config.toml
num_hidden_layers = 12
hidden_size = 96
norm = "layernorm"
positions = "learned"
attn_scale = 0.177
bias = "none"
tie_word_embeddings = true
init_std_qkv = 0.0664
init_std_o = 0.0825
lr_head = 0.00737
warmup_steps = 200
decay_shape = "linear"
max_seq_len = 256
max_steps = 8484
dataset = "wikipedia_en"
Each number is 500 + 50 x the weight over its row's rms, rounded and kept within 0 to 999. Layers, rows and columns count from 0. Numbers have three digits each. The size before them is the row's rms in percent of the matrix's.

# layer 8 MLP up, 384x96, rms 0.095, rows 317-382, columns 0-47
109:461530449532520467574485568452498535482483496583415475473559478447507517467550523457515438452541530513386555521575434553528492505515486518596549
112:536444519506509494502484457401517473476507550375563515524481502491451507552464487434566568619499463586510530530582474441490534522535432493519518
093:568523527529491512491473524427471510494460433421538504543428593504503496490461518531466473523500609547566492464623465436573476453539521590465458
085:517467541395575483515507534552512532429479495573435537563546477497554527562483383462388580455566472519568570534504520509461580456498596542430466
106:530633465506590466564516466572474479489428544478497525475505577508507473632517606476405555530543474545507479493590555527519503463534535482495487
098:582512613497454505445543539574493532441513401410557442483482503462502507483567465478478545548505412353506586479510450524501532532514494481512534
114:545509408614580481557564496509505473567544462509502446459506475531524491510505563484527410524509378471443517503534521457491469436465434552516439
095:511426546486441477545423473539484514477520470480471498419438540515517529533437517438427584568462460502531520546536494511523542524573485572425478
105:594434417527506564532531469439418550467568562519543517549488451556540518536544471506524453468576436467429464514453489516533490462450530541496561
098:503457580582500515518357467517456507594555542443412417567503570471601506538543490460411498433418539527521441490483556578487591474438572561566556
105:485471518560594542549466540588554560443513409451523475469462446491597485458413453457623454564454530528495543471475447521619497548482478466526516
101:515489498511445445499479447493541464510452493388506496451479399522481522572488480483458485539435493592485454452497383481548506506493589477466573
104:563543549566447448557475512452469421485542540549528474489384485522487504519494493474508493525474543528502465492516529478548443520456475584490583
107:579525529521505435510501558540585432550469593562575382446447480494462596429480406487509448466525495544471544562566530469500525458457552432515531
105:500561461547512360532523508581467459515528577455455514519451512388544513551482508558561450444530445414531537509468553535410453391527486495457569
093:474492527567494487442479569445425512569528492499503471505462414466590549485547485508451520443528475460451614502423501544454522499499430503439476
099:547587540566534389586546465423461514450511509511495468540553490499489532482610522503561466517486547443497446497427526575516494485514452514559436
096:446585440456584482509573484484472548501493524461471493468482550479541443450500523517426416422560411492452514543539496515451519499510524391528467
096:570495525566523495644531481466567454466434430557583431474515513403565553526482488500474501541527508504527458402476518542389505490452559541488404
091:497508421452550535590428485492479517404528449532500482409405434491483571493531446493400571568490480532533363425520459445486482560495553476512490
106:515437430483444511455532460530395548542445560521489472511441535443603471527589460525405497537552529413480542466427530472544556522433427532471434
086:605528478519561504502447497593497451517558534468492519454469460398487550471443495540402455547486524434496530442571587470494480547569484527540478
111:571520522446501550420513514479475502472411503503428495435596520507534536480429496516509469567452467525481627412555544495513495572434497479428468
100:497474484533525564553620414496482486388581599481465494461553496542464525459583498447454474470486468593523551547507464492553443444435452432501514
108:582587536460586561495497406475569524491385516447502619492515501540534500546580572504501435494556518522442506360540500422566490457469503525515481
101:533528459583494493534473513476433536435585535519455518548510521358402522507514414512500573501485526535494455545456561497376520472511590415477456
099:539511558491492529533517496530452508567472504462529461481461537515505540407445481474492435543407493566436488403454562494566513527490577441559497
093:502443439523578589463561452510483413451514387430525411466446468471544561646463504404510535557483473481377490445542439586507550541518533447429478
101:557495420479441469580546437531490463419514559480396546504572542517582566510502531576524551523505456392498490409482544439452453494477538550412518
100:522505486517584556650485597580415467534488477539507477569455506431464520532419507509489547541579500516465590446542559485479593492493496535499541
102:461426491478509537471502543543370550471447451516488476566507528502525406412480533558424586483478581535443541500441455565463504507532456513556571
096:511478477505626604472531552514346462517586479485516462620449547537522389529501492481416459460486582555439528487498437487464518451502475510509532
098:487534541524572514571461490509416591447490462432511567498490527487512542567525542512606480489489482489507420490544401537521497533489486640448516
105:516567506503497499499528484472543541563597585461519402432490503463567428394524500416480464510471423494506387555492495544462534447533483543479602
097:439554548474563487465502395442499557405568572573528390569504535447526566466489489531509456566478503575510488394529548503486615483430421545567572
115:525485511491472589484543549419430502575498493499513542549526559508454403423495483485584404629489529434515546450502522499520521554430499577502463
097:562503517517512482488564538498398552530460588536533449506509458441478471536490499425560463566508488507524504510470503449474434494426553461494507
098:500477456516466575486612508611472452478542529467484543505454499389507449516501445544415483586454430557500536523548427561467486451449474474585551
108:401533481394461527521502553513489508556524412567504507537552576516491512517527433544507516545476465480446579425577514531591553503421466462446541
113:506496465546449513501515446424597501454571493483503521450498514444561456578542517440548530504508487627443418560470460498440524458559512538506470
097:496417455546480539521431495466496588584388491539443468486588592524598572541484522533471482512539516525526439431465483509462428495561490511419539
091:537475380615442565527524480457347445500482502540454538475469512494471495584456547526488555500481425506494436531460496513490425435435533530535490
098:484573553498613451447533522543420599549461490505525516417501587399544497455518506513499526522409477562482416443462584452500561536519576468526426
110:514513579442477521525497466553481483485502469527472584402452531571465513439480520546619456536396523531453482516478483569412536507558534484533451
085:509521519572556488593446523621578504541526489511498562552520507425483533387414458488525405557435540518482451519460527472537536451529586490498499
110:527448564479471451481453462457525481444498522484635425511478478499549587494512490541513474497451520577474414410493527443505545448467462439540398
091:475385508485608455513618464538457456480417489487502492517525518541555484510476522523484467469593564440456493411460573526554537482494513523536468
102:542532575535448519537499327542488602424477466523588464585437528427438548439541560467547528485522480494464531509579484455542465512561520567542557
101:415514438608471474531533553501457502485490520503449466487518432495483376446477475529526533461539508432479592530527505592498528515601551539526478
101:488523568463563501504521515455520492397463442576520437487588429519512486483479487451411486539495539494511520537434499443421474422430468487511434
102:492442487659565485474440553602561532479535501608483416489594521523532461570573575566549462525492496492473573468487500480435524500471539433522513
090:578440411502500494586467532546577462575406466510355525481474487504408556482424513534429448512453439564459530517464540535470474526475541532572527
101:442578513534480512546534574522561581451536579559472552559465581495539483381501514472495568600534499505386490467477447486438488482487548509514551
099:488587481508483548512465481539456568577520494597536498403470477524448549396465503566474442591474405411495568436469535540539450549437549489497484
098:558561535405476530545460484541481552481540378471541447574457505434486435513517510520538509552422468503569548448556555418564526531614450498476557
095:541474495502479561600572441481471542477469547554496579541390463503484575541509490456435419484417448465507472466510478469578528405479464581523436
100:475452459545517555537488541539470520582512544563384562488513522504443537473495467463447520521445476554524499438509566572522498436520481538492493
103:542515502410516610456573515510559544532475444470410556422477469507472546581548544510553422570476509569504440427596492500505550500545563530447448
106:632493422561477509445506462416489441432418482578505535489426501474536531497461488523495479510461553556472595441568475483394515454459508536474460
106:441505495483561573493534547510406428547490493498534555470398540472426504536504476481528442527538527554398492379551513599429542538513508423493475
089:565554568520474507428454540541513485378567481548495458405469464452573505505561566512429511474463457461537502511549408643526493511495471522412590
098:542593533532502515572511473461527460487500438551548590461511518578509543465519446426484485497503558602517450542502509527441503483571489451418626
099:523470515529571447560495535413445548474498406461516505450454437544477339502522543450479555484465434473530444505486480462557595603462531516500463
111:532533553532529550444575434422580411510470406512467480416473549538484445440486497467487448496526503525420487550488371528538532361550501542478457
098:572483620504477411533507540532388485488566505513471431541474464517505517377540466510508481498446569489502555553435525508512415531542539466436553
095:546458427484462481486491458494401539562579539449468600509498464481524575523515470565489538500402561459503483512487545524572569540490442471490464
# layer 8 MLP down (transposed), 384x96, rms 0.0951, rows 317-382, columns 0-47
113:454504454556569513461513457452455566446489427482437470535524554490525446507484599516514479492563535414469452514513571483522626542396465533556521
104:537527513527473481492463492576528585464431505542526469508551504554505429470525517521438511546446493498460467541479509543373425477456521618490514
101:565509501414510574430529509465448511449395528458496505440563430439412544539576538505515498518490379493529419474486467484470375522539516508515496
094:503566491554388471416542509521463446548492517419483434469511498513545398488498535487662375445420556590487491462460479489536401556490448440558487
105:556433405543485463476521581403432460584555480465447508517410491541472488454478511468550485508500551573467575533470461547491389558455446576464577
098:488532498503556446487413397491481511534550539544423511501541584501520398429512468570498505595489587505436449501559525488496462459546489553455427
109:604447432532535476491569506502492486501581443577507524528505469499518434516444433502497451422510503516560518436464439478586474478486511468534468
087:445579532510474520490459455558501488450438500506443604534531550542525525455558514452600527558531459468395573512545437440440590481426577523487441
102:441480601486506482455494549512534453581420444604446432476554556468478515530374509526501479500457568546552478495485472520379520437385550382471442
091:513536496536469543451530571576434462532516514486620545455424577582445547411589455499563494541604525469510486620476484497524439455477460447501593
108:551448480503465488459547563613471512570494495479519473463468476513557561469459555512498531473413508556464454469511510557488414582556522557462379
090:499480544587537384449548472511499579520496525437606543505397481513474514413531508497497481507454553518492513604476514499475412598523551511446393
099:550468460510486420595548480500493468552555440472439441484454465479517521470577514445587457504570535598482537465504449455549466466473515437483426
100:545456385507415575467537453462497506541612429571504471384436549472465430475488409464570469507545520488455446492564436507508515499611523419547539
113:460533435576566444501507534447526529557543536442512466539570472538458533464619468470543391461455514527561358561509387464506483464525513555502536
095:514465508528547536473556440619561579519418493482544582467537537455559541472504500626530530525447429542480519417542536591466463571497589547549491
099:457516532504490518463478525574505442554469447514480456424411464552423447493484521557464478468587541443501354520502487518531483554575561558469519
095:555472499510452495598485428561507531463515417464438528464456485453377519482487430480444519473472485511512523420475582390424523505465543512475411
101:434488482497505506458450472524424593540546510428476543495455472468545459497440403501426454535479416532520452502496530504554578590515560479487556
091:474468533539459426460434497450412472443445457554449444486503540553481528408518582453608410475552496513424523573482564561511502570472513499541501
109:469569452467511549547480458501505591445425501502592589468570420484567469528597478478529462472552534461490428526491466576512540533524471560468471
084:499549522520473482482565524523442524455434508535575403455535505530498523494520488430543485470595506592455488536519459570491458405423411465525554
106:489496510524480518525427505560521507501489444521454473548633498534475557528486481521486543494490506473507467546542557469492462620436517595513384
105:542445537517507410467503547508495525508480465564561453496501526496470466504499540408563511351473499547381483525520512495626486454456484594542539
100:453573542556579466559486517493533425393518562507505497443539409475484509539462430532529514494426504482547517482507523483647579412545441528468490
093:421457406524554486449537485502500481463457418582518442521487475418559453439499420454515529579524566464598540412468467565480520476516416541496555
102:555486505509468603505417499497524541550505511540559562470422483509584534507481504565488565535442489609397577577472535426465566470496456397475600
092:448517560490527541483422482464477440502455574538561549551419450437517500538503460545430508485515550504458492547446479515432530528473458421509446
095:545534536513552479435556507590539499507404591521503591503574424440444546532534482444494541513482499538413538500458567477546487491533424558505532
112:553450509562492486458445533468466516545500575463512486430429486509515565577483533507456523570440572513629424425503497434521495425458470589506543
090:493467491467408404506434501605505479535507559508519588428629484585644485482505486478562411501404478547411558521547512460577551431497472520460450
103:521454457508495476590490514496460513488474503439569555533537537483506498528443575471499479528469483429562530540512499501501565413483504526481572
097:586505477421540467581578481474483446543505509519527630405534576520457513578451385562544472538498604519506496447533449466462560504495474536493508
099:519488479551600589469578454517449576480499491499479523463425453506487548523460467569475557471473427564462438448455430533540460459517440498548486
098:523523374428529529486561433559472566471563494534590557481422541469470462498523518444497578487530462511486562466443428530514574490527482575518547
118:470476519485518507512603497572369540444475462494537485533510490484539419518606523392596463434488460512510537569574535449447571565579534477527493
096:465468449456478362492477528471497411608590452492536548538503492555502492478446445530518598555440534457514516505544527500501523589490329508474419
097:509475512576429461498562501521537440466560558458524420394436438489510510503472529425489429524495473538506501551437532544560421577610479477509437
117:505519483487410467481613490426441528458534523554563506455499501528477475493518532513468358504511486448510547490422503695536440473481489541434519
106:459585535514553573568500509459469468474449539640516528439473541562522609470546425506508487456416515511484530624485519506498562458469504584464514
094:497455409525538521426510520602510475426411472615514504537440504560487439552525454552480471550429566423422562454424461511581575509522428573476461
091:498548541378560480456474467522592513507568493468481495562512453485440472431440432432527459572411517396403553467580519496495455548572491536469503
091:525494491573526504532452484499562437519532447566523460562484431456579425546595559426561575538545436572540505534568520456549498451438514508464526
117:448495476443580473489569510527423599457514480533500532472421504460516477509521558487492532548491649527507468619465389444561478473452582402527419
088:438509633489515465379525545506475552472479556451600533467474461529571438557589469419494588470460545476520519480429494443540458512483431518528536
109:470515478630509503510572484409524537576572416489476427428530563600455487486519504509509564474526556474543536523473556512544414416461449544506414
088:582554500490566533533540460455546537542477468474425522554556524576478570448518493460526565493437497591495396529526421525488558500474543591498504
108:572563418520503518500534498465450433451516489514497594442496479607485452401457428581568419495517539541512362525513496619472502539512608483431581
102:475518471490597511613569518526516397518528526516526541516503446509500573413526548467527462447534538551486498533538490468565542551555502521544537
104:457459509554536520387560553493468491536606486503615508488531435498506565517455473459473493410505457532457470559488609466549476532541510473498494
105:462466504405556534578523423475454407508382525502446516462502475496470562459430475406542391539375507428446513460494497400445513448505561441481519
089:515459530461490563512586569610448584435504498564620544501522526509509561568619523473541571489482556423494626522547495483487478422478523478452497
096:462553462437565541479557437459487430366461460457511560496633489480462493535480486538520511586430362513440415435518499554481424546496538520466582
110:508482421448464506494438522483510508451582538519554580469420504538451573374537456494541472453495439491522556481518554416536455593448415517498505
087:498498457436477425452560490531525486614514510577534566534551428518508503426532476607580510481482590464523574553498426386404535459470518580623497
093:533572463542498452460409552605556482500486528518468471516574593540475441561511603457564544489527466489425512441561563446483457474535438378508524
097:549492501489564601448534401470523471399459471404591543499572415519515482485466512546509538556518486416436432534535567514439474536603513422533518
095:441609424540500451477532628489503499493456532493523565543456474486586562454508487490485522529367587559519517515514521565524497478418475530510465
105:386530484506565438449523512507562467397467523539504478570598544432459563495477473467579579479523472533407443630542516458536566526439474496474431
106:479535489519437519455588465475489506532494512502518565500380566543480526496547512455577426443500546546604498530453529452495431405474502591555545
088:560482508461424508457465537453426494565552459514523517422421426510534597512637498558491425559578539456469505608558494432474460413448566503547565
090:522485524426470584492395462549538594551572496399501443501495534478421484488401552456481565446544534515504502465470487516426543512400454455493450
099:420534490451494456528507446552575463590551463426436395566450494490501554539374557509532505608444540564501501565532504573453460507491524583537536
111:438566471544492530506512549461550454462455498524521521535600484521498481536515425440524491495492476493452581518549438472502536524578545533493416
084:419495469474485495509596535467592596489527630523542546453437440435454532527431532494469524607510523510451554517491560453511590466487570432560495
087:579517460470579522607523530523513405457501401489465502501578534508500548510444519485417478588478409460533476486559504557604459458505554424488491